From a checkpoint of a small transformer trained on Wikipedia: 10 layers, LayerNorm before each block.
Each number is 128 + 32 x the weight over its row's rms, rounded and kept within 0 to 255. Layers, rows and columns count from 0. Numbers have three digits each. The size before them is the row's rms in percent of the matrix's.

# layer 5 MLP up, 512x128, rms 0.23, rows 108-162, columns 0-127
107:108144128103141144153149109132130159109164194168181169126154123145191152119155080130163081064114131192138140119134156144160107123159117141108128150153170090112167123097087205099154112135168166115129054083127111132137171119048129100090086162113110131096135221108162089107111111100146146066072139140178151100072123119089142117136143105147105167136102118127044137165097114132118093170114
096:166145094105085122172136124175140107075149142157172184196122112132147144108145184079180163092197087114124137083150158112130114101089190116096166154106137130098121137100124133122104118122155076141132084131094151119105097108067118166105115166107101120101136152098152125086144096096187085093135152170157154173143050116131150108087087178120135164157160188136171138152089137181088119093064
111:100127171157121119105094106118160087162108096154166213081156158085157168114219080140180093133114191109150130160092105105066136075107109103182087162053093064139132178142097109164115064142167138094148143133122147130134151100153107141139097121166100159066111105112131146165116097183143127096161157126133147114118106110164144124114134103101172112186119122126166110164084131084143166130157
131:142218139210109136138190118120129214094151109134164111154141178114140146109138128167137159113156091144133169125171073125144169099114141112176130169103071114093096136151141114148102073073093128131091069157132079123135096096144076130155165120172125118078141155172132095097173141136138159120083153161117176129114141075136107074138091153168120166073094108092153089120077114093113080136142
108:166087137119151115106162083130164094155118139129104139137087170155159126129186114197136178147103160122099138173140145179141159124021137172136049125119191091073073074147110081126144138094218109074107165154154131112167133124116094167125145128062115141131107141091146105126154101104134151096168110179148144128128107119120141095107124139069156182178122136159124128080124150095096115133163
119:175110103154136175081067128145125082074093116098072153112117094175121141127110166168136146174148144102074146113098113093141153152094117143151125120151178190078115137043144106172122107097146127119072139140078126126151137078223154168153152125131061104123085153128114125103113109145104133133141110117138225117149164112142104112090142124160132164079125174101127133113135204130092141191145
118:145157091153113129177144146082125057116141157151137095182127189120148141136096107194150101126094124090116088137100095139089120149115107187103132153087111159104163169128090124167147067126177123194136108140112095101160081093211115181083115178177170133053103152149144121142141144130156122175097097152132156146100106107095165109112093104078063142136145132080110106107177180144133119089158
106:124102123119118142124129174103128111114195116158098149149125116096126111102207131117142088123152145125130197183101108113168108095083167131115048159161115130094125126132134130111138124167126092195131107096128124086171149079164077166076126155177044129143044085158113096123103124125098124149162116173100164119153095155106116129089098111127169096169205169149119171102066114168127181107141
108:107111051180054142123123131149131086086106064126184106127132180118125156138141135158179083166149080113085099162131140123128146138133127164151087109198097142140117137072092150198056142088152111161083178104150133182104106162135099133027126135113119111151057120112127145141077117121153160173153175106132141116181119155142134141082148153112137112145115110162167161153109166103105139107092
106:084086132094095147104140156124149110109119094170153142097190120099129132158161138111155102151105077109150100101137123096162100192149129127128146081114096151067139126113100117079117086128117189092108168106155076095132106133163143094134121157189131084125148154146107164050156196112142142061147150219147106123163068181149156121150171156211096089143124169102106135109128120177136092103112
102:108194167117068104123107197107073076160150168147143127111091140171164138136118109183126074163123209163143127109143138102061077103146159107138141169112171145123137128121112114164112131125104101151090115119200094085105075065178150124137123080120136162109101132092202118119059124130162121131125164133161160187166097130144109070105125122147100151102148123155118140091105093141135075155071
116:103123080109164055146087137191093117155086177109130093133148158176129099119062098166186126104154129131132111088109065196137140122088164144156122168183095170132143152115105084137137168087127054141091169111087161115101149166179105096135162139103136182116038170095165140137132128187142095127165094097177141146118118123139139125087152147161163123089079111159124118116126100092145163136119
112:096068079084048142173138129187105148136170100082213084128088125102111146161089128109191147151093138132121147178215134156129164122152116133123148145109142110133132117108118103104150170083149117056124113120108139103189136116098099133092063130139096106102132159099201163149164142149099126150137178143119123158160136115135134103099160056181085051128170129141135111104136158117124116154155
097:105122140104163162165074068155146084098121127091117106122127109165185146082154091190125173115127162190156144080171112152123129095110163098124140180105117091177142101157187158123070096094168116152173168217133132125127101136116137168124119144129079121127123182109128113083139084129193097130109099043124152150113133129146125135109125119193129076088113161097128148150114149074096142181081
103:155148073149153150120114123127202107110085150123126137123077125139118124109074098163161129144117144157107102152127112115195119194157105111133130143126192024105122122137123131151145140092155131163096121102133118141138152162179173155150167118151092118163120094112166108182132127181166125101092076127126151110098175120131094101128094133138059132077174097220147104116066060058168141138110
113:115110141124129142101129130130128199077172062144133096097131094114101051097152128124121081116100115153109123131128104125163084110094049162151080193100110100136084128144143127078126149157110108103156180172135178119148123189112150117103165121146164145105086196082126104138122172164149147138149123109166178183134159125176185127097151151134103138062069119082075172149145153145162094085170
058:085117157143135139133146133159115178138138128180119157129152093122184074159077118095154153173116079168107158202151082125150164076127083103097180168132139129097162105117176160127108133085141159072133142114077161146083138155084157215089113136107109162174081149104122104146093072116145169084115128143138124077141119141091086152126082072075165125128104117083146138169139169124152094177087
098:149170096087096113178156105095090101106133109117100189167150123088147124118109139153169162085108059104149124114135160113131047140113135167126153091164122114107214156083131152092185098126141154144103145144163130157117091151124148101067141089093162085136118157130135085135092118157154079170089156143175141072139169154113071135182109059097166140119159101111103184149107165086189133110147
118:067099138096127150153144054163152111158128165124166142078201088100152116148102162094138164118149089106114196161188106194099103115128172129148163157128068092062096161101122181080115068132120143102099136136122141095140105103091136106099216142166131128115173151144137161156118080152151113116126093108152136079168112109108097106167125094097109101099173154107166179113103102152135185149140
101:135144056101097107135141130155169124110133133165169152099151106138166102091122125097126181085149107102147082139131084160100173180087146138138115132154073079131184057125134164085120101093130177162126153138099148128132103118154125094170136131097078106088153174128150084183164162085132128168112176096127119146167223106117195140090110087064079086107107099125116177107166151109099143168135
107:150163111112097180148135125090191132127079115112133103157147086112212156112120120171156120049120109178174090126114129125128126140165143111123075111142144079173127178126119095162129098080128170095136132071137103160166155096091123117152195175179124112077091111098089090155099132097150089075096110128141170127161121116135118095170122133156105094134187035173165177171120147101105158130129
127:130113165136151154092141135155097156158113114194117094130106117099150150141148122138176088157155144120139158150113088083169046143120165150134075126135059135079133121131081145134091105078179106135097146086181134081132104089168153162149128088172127145127125191153097107154118124145188118159133063092158140108089162155063055124144134089158125077165134143086088155095183174130104176143171
120:129123096144147136202120096154097094146111160090109110208145110080147154146154090090146153115080170123171128099129126144050173088143167135111086180137071149125136112158156182127141156077100087116109111147105159147112079078089118123146189120139113200116088149074159130055171122182151166135154156148152125093128118066133144135115155152127148132107085206128143100144097118071094117132135
120:121116123170103160113111195105124168118080142112112128126170085178091126132102144185157140095162167113126101180145108144115162077091090160147108163160075103137147099134153141105121118149140183109078106113080169093185154101127055156132108140138047094156134212156159109109162151037111190126120116132157135140139123168110075122106056077150113143143167152101094136133148160128138106114160
090:133142136088131082124040155124122185167152160174182125118114097125130120088139125117141139136135144160132094111135079178142180167080066107121102157122123122147167130096085151076095225106109166120177126191153113154156137097153130108104096088137076096116097054106148155203128104112123136196164113121127141125080140118107146127175172101129151131135103154153083158155100094072156094114088
011:086191117082187142139096166185152112109147156115105149133108141172130126082073111113110110151100177145059167114126169118156175141128144145098096065090164144114099160093130152159132178142146170107133112127151102128144162119172084162128220091108075161176108108124150107110127061085126132087178133171147132082122144158119094157105177173134105186144071108172116114100117147088075099119136
116:129094128092120109132089094112148080102120127140126177157111113079090119123114098160163122119167109125113090145109130115110164188134145122147219165090162172049078091143174109166060148123181181085178085134133125149204150096068136166139098133093144187167168108088075079121128098190158140147105171138099129187106129136115117095166131141085125114088138135120139176155118112117149145112101
050:153183138137150127133153080108124086095173129189149089132090111131161137158081110191134143175106133124135130132154136124113120133112108146158134098123127071144133100126151077167145072096061061127134113097142127180176151133105113173129101074167163160083089188175102139075118113175147123174218173101129114136092145089155192144122176084088165098073129153091095145091124157137134098111108
043:131149105134114134114117152103098099112209180116106050101122139150087129070087157088113137154148123076151124124066172134149172118164130135071160138129092113145149115158127109130167078111153136110073096159142115129068150077178103104149148126148147162128129089137166169146156104161167076173161085110125131112043128126146129155157084139104108196122178146099214125151081161162170094116113
025:099080199083114128143178092107138064147087141090167122086093144070175116136115113126104161148107147095174151131157138078073133182118124140147096087134153163151165179071104157168139135180113060183131154157138125121119111167130152103087096107162117104096143135156157136145164141132100114056138203120119144148135144123111156102125125095163214107184122096151152124125132127081136111047102
108:113143101113101103132103165172071088065165169169160099140082140086168106074160148137108153136149136100115066105192142081182105125166118143176092132106137094126146094121157132139134163109124163126055092090168191125151114150112066131152118171085093162151137055154110096132127145096140151116082145129155089168182152131123154138161130139165127161162100154135139042132139101129124071188159
107:071103123074179114129168167093130106119105146179120080125170101119178211125107127086151120133136138132163082180070148124130108121185100109168119111172112128094116159083114107126095160132106075118117096073144084141133097092199175186118162148102100114087107147135158119178113145140150088088200163122095118088130100125128149131094129135136192112165125180147168155130115106082201088156128
033:145136105139094123148113128101087092149148126102186164144115172113142171113081128132103146160130136170137151118113191113120083149178170117177110107132110082132109081104098125068112096175119148152130110104147164117158132086112189146125188105140118136144166141053046158156126149112150120135116151042119133141148168182102122117103145114108167149130159082136079072064219148119135133145046
124:101109174144126111116126097130158095172080065117201101139090100131131190150141130153147102178099174149113155136077158068081104100117150149118090165102075153099167184118106100129087120110115091120073113102193108179175129127171133154095136159132168103187094112117137122151146100031173097172140146095157162114132109077145160114126132081157114122170157135141183126093109117104168179122130
094:061102157093101163123139184138117192166132144120078101145170126136087177118106166094135126116076157105107096155127140103110147127153197157148140131127103092160121105093188106095110130157107138149107119095088089148169179136132100135038101182062116097129088099172114174169125142145128160103071112124126105158162121151156118049104101127129105131098130201156169126091130173079130160188124
109:094135138109136168064122072093112151149159173099130099181154143118122127178142202123118119147141117122125159055146133118119127118125136166135142096127077102142082153111166055090126127124156073110111050177158105133138137107144142173102096103102129128125074136145114124147124085094166107107139158185133126114136228129189150073160067158151152104144114108136161156088084141128104153225130
118:185115090135123086111078132139133124205107126124203116055123080114124128100110120105175124085145170115084122127154132133145180246135136123149124116137111129102132123158131154129110132099194126150111058165168067097086082115159081105168160151121131144128137195153105135137092107135101088124078146123124103184113199175122104097113120153112094167183092146119102139084150105144116099097136
011:143129137151165120091101124095151089166171117081156151167119144089074126195084133157139113133166177106130142119150083105118158140103064152095152154091128143120192156125084072107179189095125116098129087127120086089142136157137094169178110145139130083144030133189161101107149069138106115149146135192108110181129086103120133137166132080097107166181053140117118152125132140157171100136109
108:111153108079123073104123124095086184130121067188120087108121122163125160104173123153159111152154126092087158145154132077195109091110137112073111135149144129121103083103077141170135146128151175070133118149140162102146100114128104129155142228095098178117169098127150112100183137087180147108098139122081155195104099135153142109107180137127175108122143189079146068197093128095121135124150
114:164137106082121103108150145168113231153073186096162170181152134110107132081188091185137115080142137176132118153076152083125098139136098101142152146129070194146085117116114122135154114149161138116135145146117125137120057122125064151081119142154159153146083124157081160084142117125140128125128150102114142225067134153136100119107159133139129102145096172075108099184095134111153136104068
120:066164172124075073153138087115135141132139137108098146213115115097141139104132189092159076123129151144110119103075142141093099153092119127135111177171200124100070152165182154121159199152201105114123184134076173102114154067120148097151174103159071148176080152128156160119100074122120116114123112108148147174124154152121126111142142121154131096143083077156104129129124129067109159087129
087:104185136129113156118075093099109149076093085183161146143118157190061227155098142150159123147109047106120119137164125106140150151129105135131132175181126148081079120180094085098170114099179061092085134130112137150117119107133091135089134165107157147121123179112174124089142164092131102114142145156113110159157178106174136144074116090105139088127168121130172107148160101079145190124118
121:120147084098112127140112143122136118109202169145080178130098103111126116164152126120149094091072159153113146062166137119087114150167091172162100164101124123132129127151142064136168149132111105165194109177095157154157144084141103082052138132159095139155116164119120082156127175165178141192123098106169062221111125160138126147098153094124133146137109079091136121079141135062136071115152
092:103163102110153122122151184143105114115179123114128090094189132117100099090182210069135140126118135126148127144097158095147202072151126130078162089131105121115124118121159160131125172105150146088110097056120143149118085093092116181148191149125149150135142089152136087142080114173112125097070114140113138051154135093094206116137154177112103056104160122150111139189105163104145112182146
109:118149156123122122096113130099148127183108127103123117162114083128102124143153179125176174117052117144107069109129131134115131173140198107131193150138155140139134202039117138094099141109145119095158063123114137121072112104088144083066101106076107176108105090170127140127127153150204138151149107193140101147108158122109183149145120093142120119085060171093126151120130183101119131202151
116:109123073161059094122154082097095131122126148101144135135077139139159144136188170099174109079123143084192219096124084136093132101070053193170178140149073070113140150169154155131121076111115055147112163120169119134139129155108106135075094101114111174100112085117142116115162150119099182116156121128146148137091156158160159125167142148138126107172109189127145102138126106126173125156154
006:112125140136117114131100112157119086113119091159158100131050144145088160109156168137188159152152101146104147141121173135078080184194110127133128175126112144084180100114117077147182132123148092096129137087194208141131104158109088115069140111150125097141085145121120117145157138086130117126149051144069126163170185143150126112118041180138153130125107074138124115065170106069114111129102
055:154109137156126096191068083144171148120110122101193103121180120156156066109119109151105126121138115192137146129110127132139152093119175141131095179129070126103095102142112157107198160085122095095084168113152171126115125115131110076161141028157119043115124090134118134144150164115170099159122098160197147163089133094123115176098118160119118123144109145097128183145146096211100118163167
115:081164104147194124208151125099171163184055183121129126166120128107129133065136137123113128091119138124144114087085122147170195167172168127126127156150111107142094095120155154142097151093140147112063220073125138084088099136177123156116106148134196134116100089116088134133119105102171089190135145151150143082119147075140083118145111125083116141088108129163106086170082126107158101114099
097:144099146189117114123126080070131125130171171083120171082130083131081161177101090097124144116136128138154041093125109158153111111156137147165126125146120102078117135157109121145163189127115085141131152117148091146114155089154123203113164152153085045048062161178145121227174155132165116121137098122138086142103152114096145125148096090157115118110151149148166147192162107117122152118109
116:123172152083109094055094157132152152125166091066179117064111090073104170162151136173171152188109097113123127102204094112104114148110130137157136147105150092187117145057126146106162150159167119125112084123112137154140125157136131104140122112164145133157075104118145180181132138221160111103153100095129105171123113124116130140163133091191138114153094104104196090108102050117129104128103
086:141062137117136165125157097128112128104129146148149122069154146138124084158091122103154171130164086121111156122132144100123122162163110179121136108163133158159190033136185157149129047192126060151070114191131159062155091131113174082105171189146092139097171101180101138124122135156145131134105112122111126152165151138089110100150158098151142116131105125125142107144093135079085162044090
108:121121186131134196097089088157106148099085141155161206083082176069115106138156084148191133114107167130151104116105110141106150088086114100124155144168119159208105129125190166072125071137149093122093171163107119112164126065135102153112146079111136145188100146127137138174149125186123146079121109126125133108105129139103148127134102056131158139165113131199098059141094153133125170127151
099:132095149122121079092153134133133158109146140080133050121107107075159109133093187159105164165080099182109146113135163126097105130160136117152090140109068132137130176113114149162108091064128096155094116111150114104117147131098115111058184196148119209139132190137165091113154160092150055111175148139068136125171152112128128094140205099132107142130138147169111165203133117146148152090099
097:142135134163146107158150084123106127149089148108082158076123094098132107163136047158146115067123147203108102124082146141175130136171109138130085109088164123087137168146166102123132184154196094095118087118091161149054152136150127126109151120208188146149151173128094104163124168165147123088054086158166143138143134149108085113074131045118110109138152113146129137152149125169137178097117
# layer 5 MLP down (transposed), 512x128, rms 0.119, rows 108-161, columns 0-127
104:133138130141127134164127075118188134109137152120137105120149134096138170145178127148084094097135156132130135137160137091182064071154136086127255077169088111135098135123185125153162179119110131141129144105129155161118124171080143167115073101064153145118150182064092077132133116129087098087132143085145114143093133108113100180172118139198151124184176133158139140137098100132120102072105
097:089103203125129174130044127134124178130156132214152130138153122074138131145124119083118116175163148124106111099119122096106070125092085110143166190126146136110161167105103123135101095141131118138114155057096117113101078169173189165165126093096135118128176137144102170105094128188125087214090171126154161112108152077154127085119139183079092123151130125088120115130132154120164123160067
104:119162141199091203113134125069147136134141117056113083093144147152133108090118136096159165138073136113145111163103155089168122089111153185124099085109132128139083126152104054111113090148095106123144120154162132156182096177087155050098146108101110125136144156122092177107160157160135165142118120130172160143121119121117114161113238191105136106082137075095163107173125111071132111145141
121:095193140162158068142171104130131151124128093099105070097061118123090152128117161150167140140118172168152119114126108180123112077123222135099142121155119177119107137174109154129108131127113162140099123182180122138116091136149109129119133136137098104118155163133160134140189108133000120113160144120151098114113107150120166078071169150072082101067121102133133122147152100126117166062188
111:150164080147142179113152133147125164182106194088155139164194142157067185157113144129105094134135157092050110197116113167096116169149135164182093099111112159088096093122167071107133154126127114109163122096165119150098118115113123127126140122053084122126126088044076093128143120150104132086089134154095128208105136125115145131120123153127176171182108209143108112116128106120127104114128
107:170130098144079137136112109146162064135142144123035136080137186203131170101055118128146153151188127094092154147118073145119144156128148114128073093142174228084113081111140115118135143133116077137093107085106121128110183144160166106111076136147111125134090141110078166127107169129153162124136060125104135082161140118132151183130150103103167176105180119147137143119188138168096129131111
127:096166139146108146145122106100089143143148116134105146093111177108043115147119117187128110090148089174199067136148114118083139160155123119161121143113145092126155170101102158141115122115118146194164110133118167107135182146128104112144195172109224176093102088103051159122099097090133133165100144142154096157149121130179128075058110147091085180133115189124114082143123097098115103156095
115:130147161128133036163131134102092165122114167177156147186125155118067132145119061153118078093083154109099107119130171104110108122112167162091108142143143131174203109095117129149145110092128143129178108093169175164124151159190136073132174073096110114164086111117202150160097061149098146134155088125130148124109084124143121093152125160121075083130114168152118107040133105143143144149169
099:141137133190087125157137150181144154136110069113131099116127183146124137141111059085111067114140168087156119128098180176145103166119170114150125170171135112190143135120078135096078136102130101138103088117134131114141105222128068143124132132122177114101141142159124120094134086131127136112168134104135018093136083074134166176202115126149162150104072089151130146156150111155117070160120
114:155120157144068109123123108078160121101122109054169163200071174154076133166145078087140102103096142090095144153140138134148082120173111148133087136166159035203165099116143105091123169137172108117152145069105128143115150132184111161130169135126114132083129113142084213097146134136087172107120098180093107134145148114156112144107110107150127137160113117152113176119164164081083158168096
097:125122146136101164174104118161083072178129154111131106131124117117157114138087113137159110141097105084148110134135124161179129108162128125103134138143111144138157103141182166077116108151156057108143144062179082117156110140169144135098159153145153145131135199111097121063052154140117098045123153117113093124173112059183160194100186161094123138139131171154158154142114102108136127032078
114:132065051143167101118161173119137127097085100091093156059113150058149091085141130113098192075164114155103158181053130111120120130113126099104140095137148145140166098175100102154146145141117101131131124168126102126125162154150076122119161154146148136152147156091084133162207117137177127080093101108177160168151117158118145100109149176128094087080120103157201066130169096131100147124164
111:146094085106086111134052166088103141172125118142121167137154086080098098146132133100094133118148097062106102173227151148143127079180200118150140132130143108160132141113144078127148203098167147117110143150129181129153124109083131067156072153105120133105124049091199098082150124166150179138157150088169093141114125140111136138124123122156143096086130192149098115126103108137170093114154
095:092135151173111177118113126089124125124128165098109113092168091143121120078115095165076212100100176135172147134115132087152184123153206099089136169147115114162115136184113115127123118075148129161189152128099075121114174162082134109144126106056061103144149150063134147128138102138131103108123078103089174128104080132181095167123113102109160144111129147102143137180198147106194144162163
104:055128114130098144131118099086140093178120109119142126106126185164106085139097091163137146111100145119144128181134160139130138094144116045102087164093164137144092140193087131180076120139191135117113160141151070109120178082138104120175149125177135131097108161143112146140130161125098147109130178076252121079107145120119143072138124181125102129077167127112183107170145145144178135111088
106:139160183185143141110172114166195158122145066101120133107102141161126119088162108114128121138114186134134072131092155115107091120053135159185103158098138169114111122133128105066151150172152111098185137160125172170103057147115061118094098127132085076165063149140159121175117138175120109092092119130200104173120189086162116140125118127105129182133157123115146118143110158138126088057112
064:161128105155147168084113051125118080126097078104108146140099134125168189155084141122111130100122182185095095162158172157062163161095120182116068128094106187130154110130152094118101153099132137141087131108155117136172160168088118150142134146160107111148123182166134133075099104106182189108088157122117183098148111125079159147107116148072132132126133062096154149148088151195125121057101
093:164182146122071162161079102153103134123150086122118171115098186107147137097139120142132140057116123066106132093196169074097130123054132136185134110148100129151098134091101125180160165130138153112112139167192116103155151139151120098136076132079112113070086133150172101115104109163121134127151104155146066109155132177123159196120101100068151098086122156147136163091134134112202129165189
118:163155114082109064151130119103124147161174076078172130121149117114138144132113121092142151189162124083180131143114144117122109152099216162211098110117126129102117112146157156117103136122139148085179083184142094112080119188100175119125129121095154147128073110091148136135168145085150142161165132102091084117181124168134106103101141187133146197100164146123109129128176064071073181110099
106:147104160066141149059176153137207153145155136113183094175119121151162172091076146135122123132115124143130156126075060067106162114127141162124139109129056203127109109145182127138147126102146199109124190161130146176115167118115122123114096112084190132150092168103113091106143103152097096119149177177087116119096101100077151159081129108139124106143157152093119116075125088102074172127120
116:132152130179122139074142115100136122176140072101174125085074098130090130159136204072132152106110187204124104108109119094083149159153142148157112144125123100151120166148133137119109139119122236162075118137165120152167099165127107112109101194166124122133141092104083129092102076164087099147098092125063135099151143098165075189184100129123076146100118118133149126077158144164088119141148
135:129108127135128113175090159175089175172107128164178116132186143152087168113132144196133095156117161166141108194109156134073073107139119094116088119143052154163163091183099190132153116104140075136113164125120134094115109091158047197148093105108126144146121131101094088141140138106180085129119108110126130068163095132170073163145144141164109174133094176093116149161102113123086081125111
114:169110118077129133073079175143123106118091148098128142211133127176108061119154128095114124126073143141157121057071121131184092138097185143128143131112103127163139108162158168120151095092135101146127172117078092110128130069165167135124078096123140143164099078110072147106167090160065165097162152179130120128115155097116120145119155173144139131079139104167121086112197131127158209144166
118:161120163128142108107115188131099140121085129134144084134115094091072083130137198148119148084169130122142063125147029162148147111173124090153144150126138137087117217162116121110098123221145127108110137129095140144103157151118134204122119147176106126141168113125072102065112120123143102165101160146118128120169048123166138110145096137098117166174158181093069097140133087146101106160154
090:080159129170180119144112054149110182110168171093150090154088110069168132087120170118070088091149140178135134121160071169101132106083136164101141112136116132135151147114122146133157132100135137204148105144090140111127138181155093129141110153142133149071187168091182069114122138172082142119164140232144117147146090119125124119156051091079108147141118126151172127140119143142123080125080
011:107099151105137144098136123137148077132093119157118174161103178115157129100142185152105120204137144129121156110091099171130109161117159064122066093121152208163171137180128114168183150152102126190173069121123118116158188086072160125170129146072110134081090128089173070076192166093122161128087152104139109112137093126112064150086119134133120124093128117118129126083159133169092149137100
109:069151102141119123174126112168082143122084093174122090088099139068111099149123150091102104120139097147178169125161163111151119122136194173137187104177176121113130094154142129096146109166069145174131098165177189089096115156157144118133115135083129151101139136215118116164087168085126065142067179123145106101156082165120131115121123160075149152144107099114146070109159061087123097129139
049:200142135155134164146101158150106181088114165216134156110104164120132152152132164165091151117107110110196178082122130104154113130085071153136081089105093108154106089129156140140138146111073131130161145073085143196080103185056123200138151103148159130104185162121120149091066138146089144165197128120074125122152088076110138134114116108114122132078115094140099116132126146093163124118144
048:079112143062135137118115187106079123141127132110113146155155105146093108097181114123145141106130213041112124103133145126111147160083114160166092117103203126206158160134118129133091164031078098143135131113162128114134098134160068148146103126151085172103132124075168142132147143143122108099102149201124127096110113145141115184169043107175139109166153134131156103112143149133112109149071
026:046154124136139175140105170190105122157154103126131123144093158054101083068162137085119116094163120115175142081124158193141116124070145159123089101135134140141134131127146125085129130105176129219195096136108210163131124122128144149148123137073089129161123165113116073136147215169086120139153112112110093166141139114098162105085152151104175103070167118114150112128147121119090082127103
101:064096115156157112166106180117126085155111173132125115160088092109098144050144160124111104140100184076154112110147130063167150167136142166111110104108168097177080102119061146150164146096163139133056201142151150132170116109184133104129095112125118139123125135079130159103153145147133199124152170086143128108101062165164098196081147142139130148123106183116156131109167130101062127098118
121:086082170138131132109178138164187089139126093041118107215113081101110155095091102083096151091168153185110094175100136106122144057147166064165156104131098118123065144148185197130179142113094101167101102141135105113161112080135114120140155136157144101122136130096117163165141085178144173147154106167136125138106176113118168129156142148058119132169127126155108114115166105084141136127105
034:144153146140177171141151122138104117134167155121096098077116089123082101131141114090141124135138124118167153145128116089086112148059133112172099102139118130127075137166083156093132086179145112045112150154167099148177106162130171137127099145084077137143122096078150081157131193153148141150067081174135135184147100117155143077143083182148160087123111087079154098134091153156091219136184
117:123097137113109119148134080146143069137080154109109121178175144129159132200136113108106098163070159179154149149118167090158172103076111104120130143144057145075113159134124122097127132101143126110143085094177119197103167170157122104133100097096145118171110190166115124196152139142198113095083099074157127126110101102137178131133090150073089106126167128089183135095179060150139118101092
096:118159146144140139137148110158156079167109111124107147132164110171156079115163159070123156133132150139154129105137102072158130146102130111170128157105167082203096178131186075132128113144109181170153149107100084110165120059092099080142152109149152166111175093110084123098119153155174194082085158128091187062132103101174127071119105114121123060111167118113165148120109085123100125189083
105:132117112180122117126132118193150120105123176132070165202208160161131114092124124157142178160153123119163128134111120115142102097136115122093178100108142173173095128125190123146138091147119099146043116103115111145137123133135130144122083061092091135186136113094122069120102067151177188084137159108176124146175112125075161104133082132177144152075118117190111096126115075155098085099091
106:098134135124138123176163139160145129137179125150144115064114148154106171127091102114105071068147115171128170133144169158072106138140075123112089125132189148173133087142077113140092164146137125094099058120144112110138125170128141104125089118169156135170099170119177106138098151179102048114158130143170120154054158191183103118140116104046118081138132109121086157160163082089151171082133
010:127096134135119136096116154113134122121174104088136132121075138049049118158106191127107156098164131073159166116165120083103138128148059123153196133127118122200182122134075116153131195143102103078126033104161101138098123177120142114148117113148177137167100105137094146108141150133091168136179136195112094137108074126113140132184163133130114167185123106131064129110128135159162090150125
105:151103086141164158162085183164116130184153119122122143159095134087111070130097109138158109111154134157207200143191105101094161178132137155164190101126137137154136053086084141104085120095133122136096130111106156065069073136107105109128111137145187104115081140133122133119144137127163164075082136111161122136167071149114103133110169127087094174111172164110113166200157123072138146147117
118:171141080068126068114140131139109126102118142151078171153146103144058115145140114157130150249126087142148168132088068128152106145151130153113082121098158151126113119117135140147099167107114134150113116112061143078084168136168164114139125109087090108199195149032169127147146119087108131131139134146148076155155157124148152087184163148173082123128114096117137142101127144156072164124095
119:157088111135121074131146099146164161136132142104170111161115135134131169116099112111138077090086102141120141078109137120156049146131092143096057100079131112095140105130164207175164197160079159112145101120090166106139155103176105120163179139133146138035095143080168139194070150155107126103131133128121167135176132166121095122114110150097182082103111093165122177146136184142173155107117
092:109140111121099119079178130141116119133080113095105111093106154140168106112146119146140126133152200087139139195147114075163133163086111156147069095091133090106206103128084147123141128141174112100143106128069123136116127148097242176117164090182162113088130190059142169124103157105113175072137147111158166091114111089062134133103128151173133119118134127130070148109163133159127127161182
112:231091108177155142196182128102129144125135109117089100086160170085142143130110145046147092147107162059112114105125168106136094160145122176114151115079116137133088109163178092184159160101131097166152165129103148157088103124208122064136114076139091144103191129113129113127126089136111109120128167162120109093116126116115103126148118140090121149130107088142118040160135115140208136133144
096:131126112112124156190111154174107131147147144118051149152088147164160033113185159061080112110140218122158099124129111140141097145181187072073142092119152137140103110104092106119103163102145162136142179090120139131126084092117090128088125120129119127119121125148116138099060154170158074137139118182117119108149136169171149112104088174061125122125084103148087117145198137152160146180141
109:195123144100119114136137128150176181220094147135156122174117144086099114175108130148117190069106136100129053165104127167132147139160135101178131139093145094123177108130127115078155148133175112109136144137132074114135150171096108126132128095098110109124158106105078156138160127109097077082097163145152066101095174123141155133170152072164163120114080166087193180138135065062138094155136
113:161101049181080191086087119164117188099156134094074135113079170090104107072114137155144108173133120063139111144149159100112157151166080188151093125105107082119184151169166165179131125128079065159116160095126115117131161183097123128133090166149155134137108117108188088131121090151115121185110162171127132117101094103106155151129072112159121175097154145141122132183161153125146091112123
005:102144157116142192194108132112115084157107123129172170093143087091148069107147149106171134149169138059107113133174168164143083141081115108187105101107056135119162171138186148120131127119114147124139090137083097166197148104083154156128113083110089071150155115092161141078070141156117159161122120149158103118128110055097092144112125167121153154144097108159087151116156100191106132166185
060:101089128174148137084095104145154130113114095177080115154144142041164135150198131112057097136123158190169155132109134149177213141176169180150092086138108117093104125146096100116098123147156157121100163121133121129102086077149123107147140119091070123129118136207163112130137160143110078163171170195095151095103091070088105148150079095112131137096130124140098137133189153143110122092116
109:109089145168091122163125084160135116123140132079136105177081158164135112088174166103101153204213139090129130113110077126168107083130139118146172114146070159131172084150137119157169138085173141146091063125085136131147166152129178155116167140144123118150149174132174199059113154091145107083095105150069147085130096075092114145151112143163085137081114181122136152142137090128110098125083
101:149105137201096113112189138156144102158159143121173119194151144111161137112142113114027151155112154117125163156142129113142149196119103116075128116128148130149105102098129128077116162080149120177139110154118152174159160058165158059133160110131201132127095137085166145151099106134186153068086142136112144072093119114123111089154123184106112131085146049128084138076099091112149111102153
107:174122144176087173116129063141148205116059140130175159098130133117108152116066106153133143147080147181125039123162095145133124156075134090119112094079137173146188140105119119062131117187216114106149163099139113127080139176158131106175106137123130119156116089147106100175139143145163096135123151131174100073133096176106151163144107091171134123135131176135145096087108117151149147105076
091:079115126068178149136137066107081132220065088125136146077144109141156115120148082141119152154143145092193166055113150130183108174093144153126118110133129107124104124174134151102148125108145169081119114121070145151131088182121164181123133129133105083192158134124165121112112146101154094091155160131050101114158125125116126066133143102183134214120130078128106172085155139105142106148127
104:110127122137159122116111123208124096137105127104125178116114143087115142080124104112112145164168159177165194122127147158172125092167126066080149093125162149206093076079112123106153141168157152190142094075127111165140114098160111059142080147102120158163125076173109109146115118150124141059132164129124175123093119104142147133135119141145199106127072078162147108047068127106129176119103
100:123103138111179158146071058122102185113092127088144096076093151196119128170151092141180125174163110086097160066127118202091076163102143084089161181118091111154119161104153145135151082094143103117129139074104135103141150111143122182132179112157150148082143111123122098120113145122134109171178116109062120130135174115152067173096146142171164105091129132132132163102100121161119194153076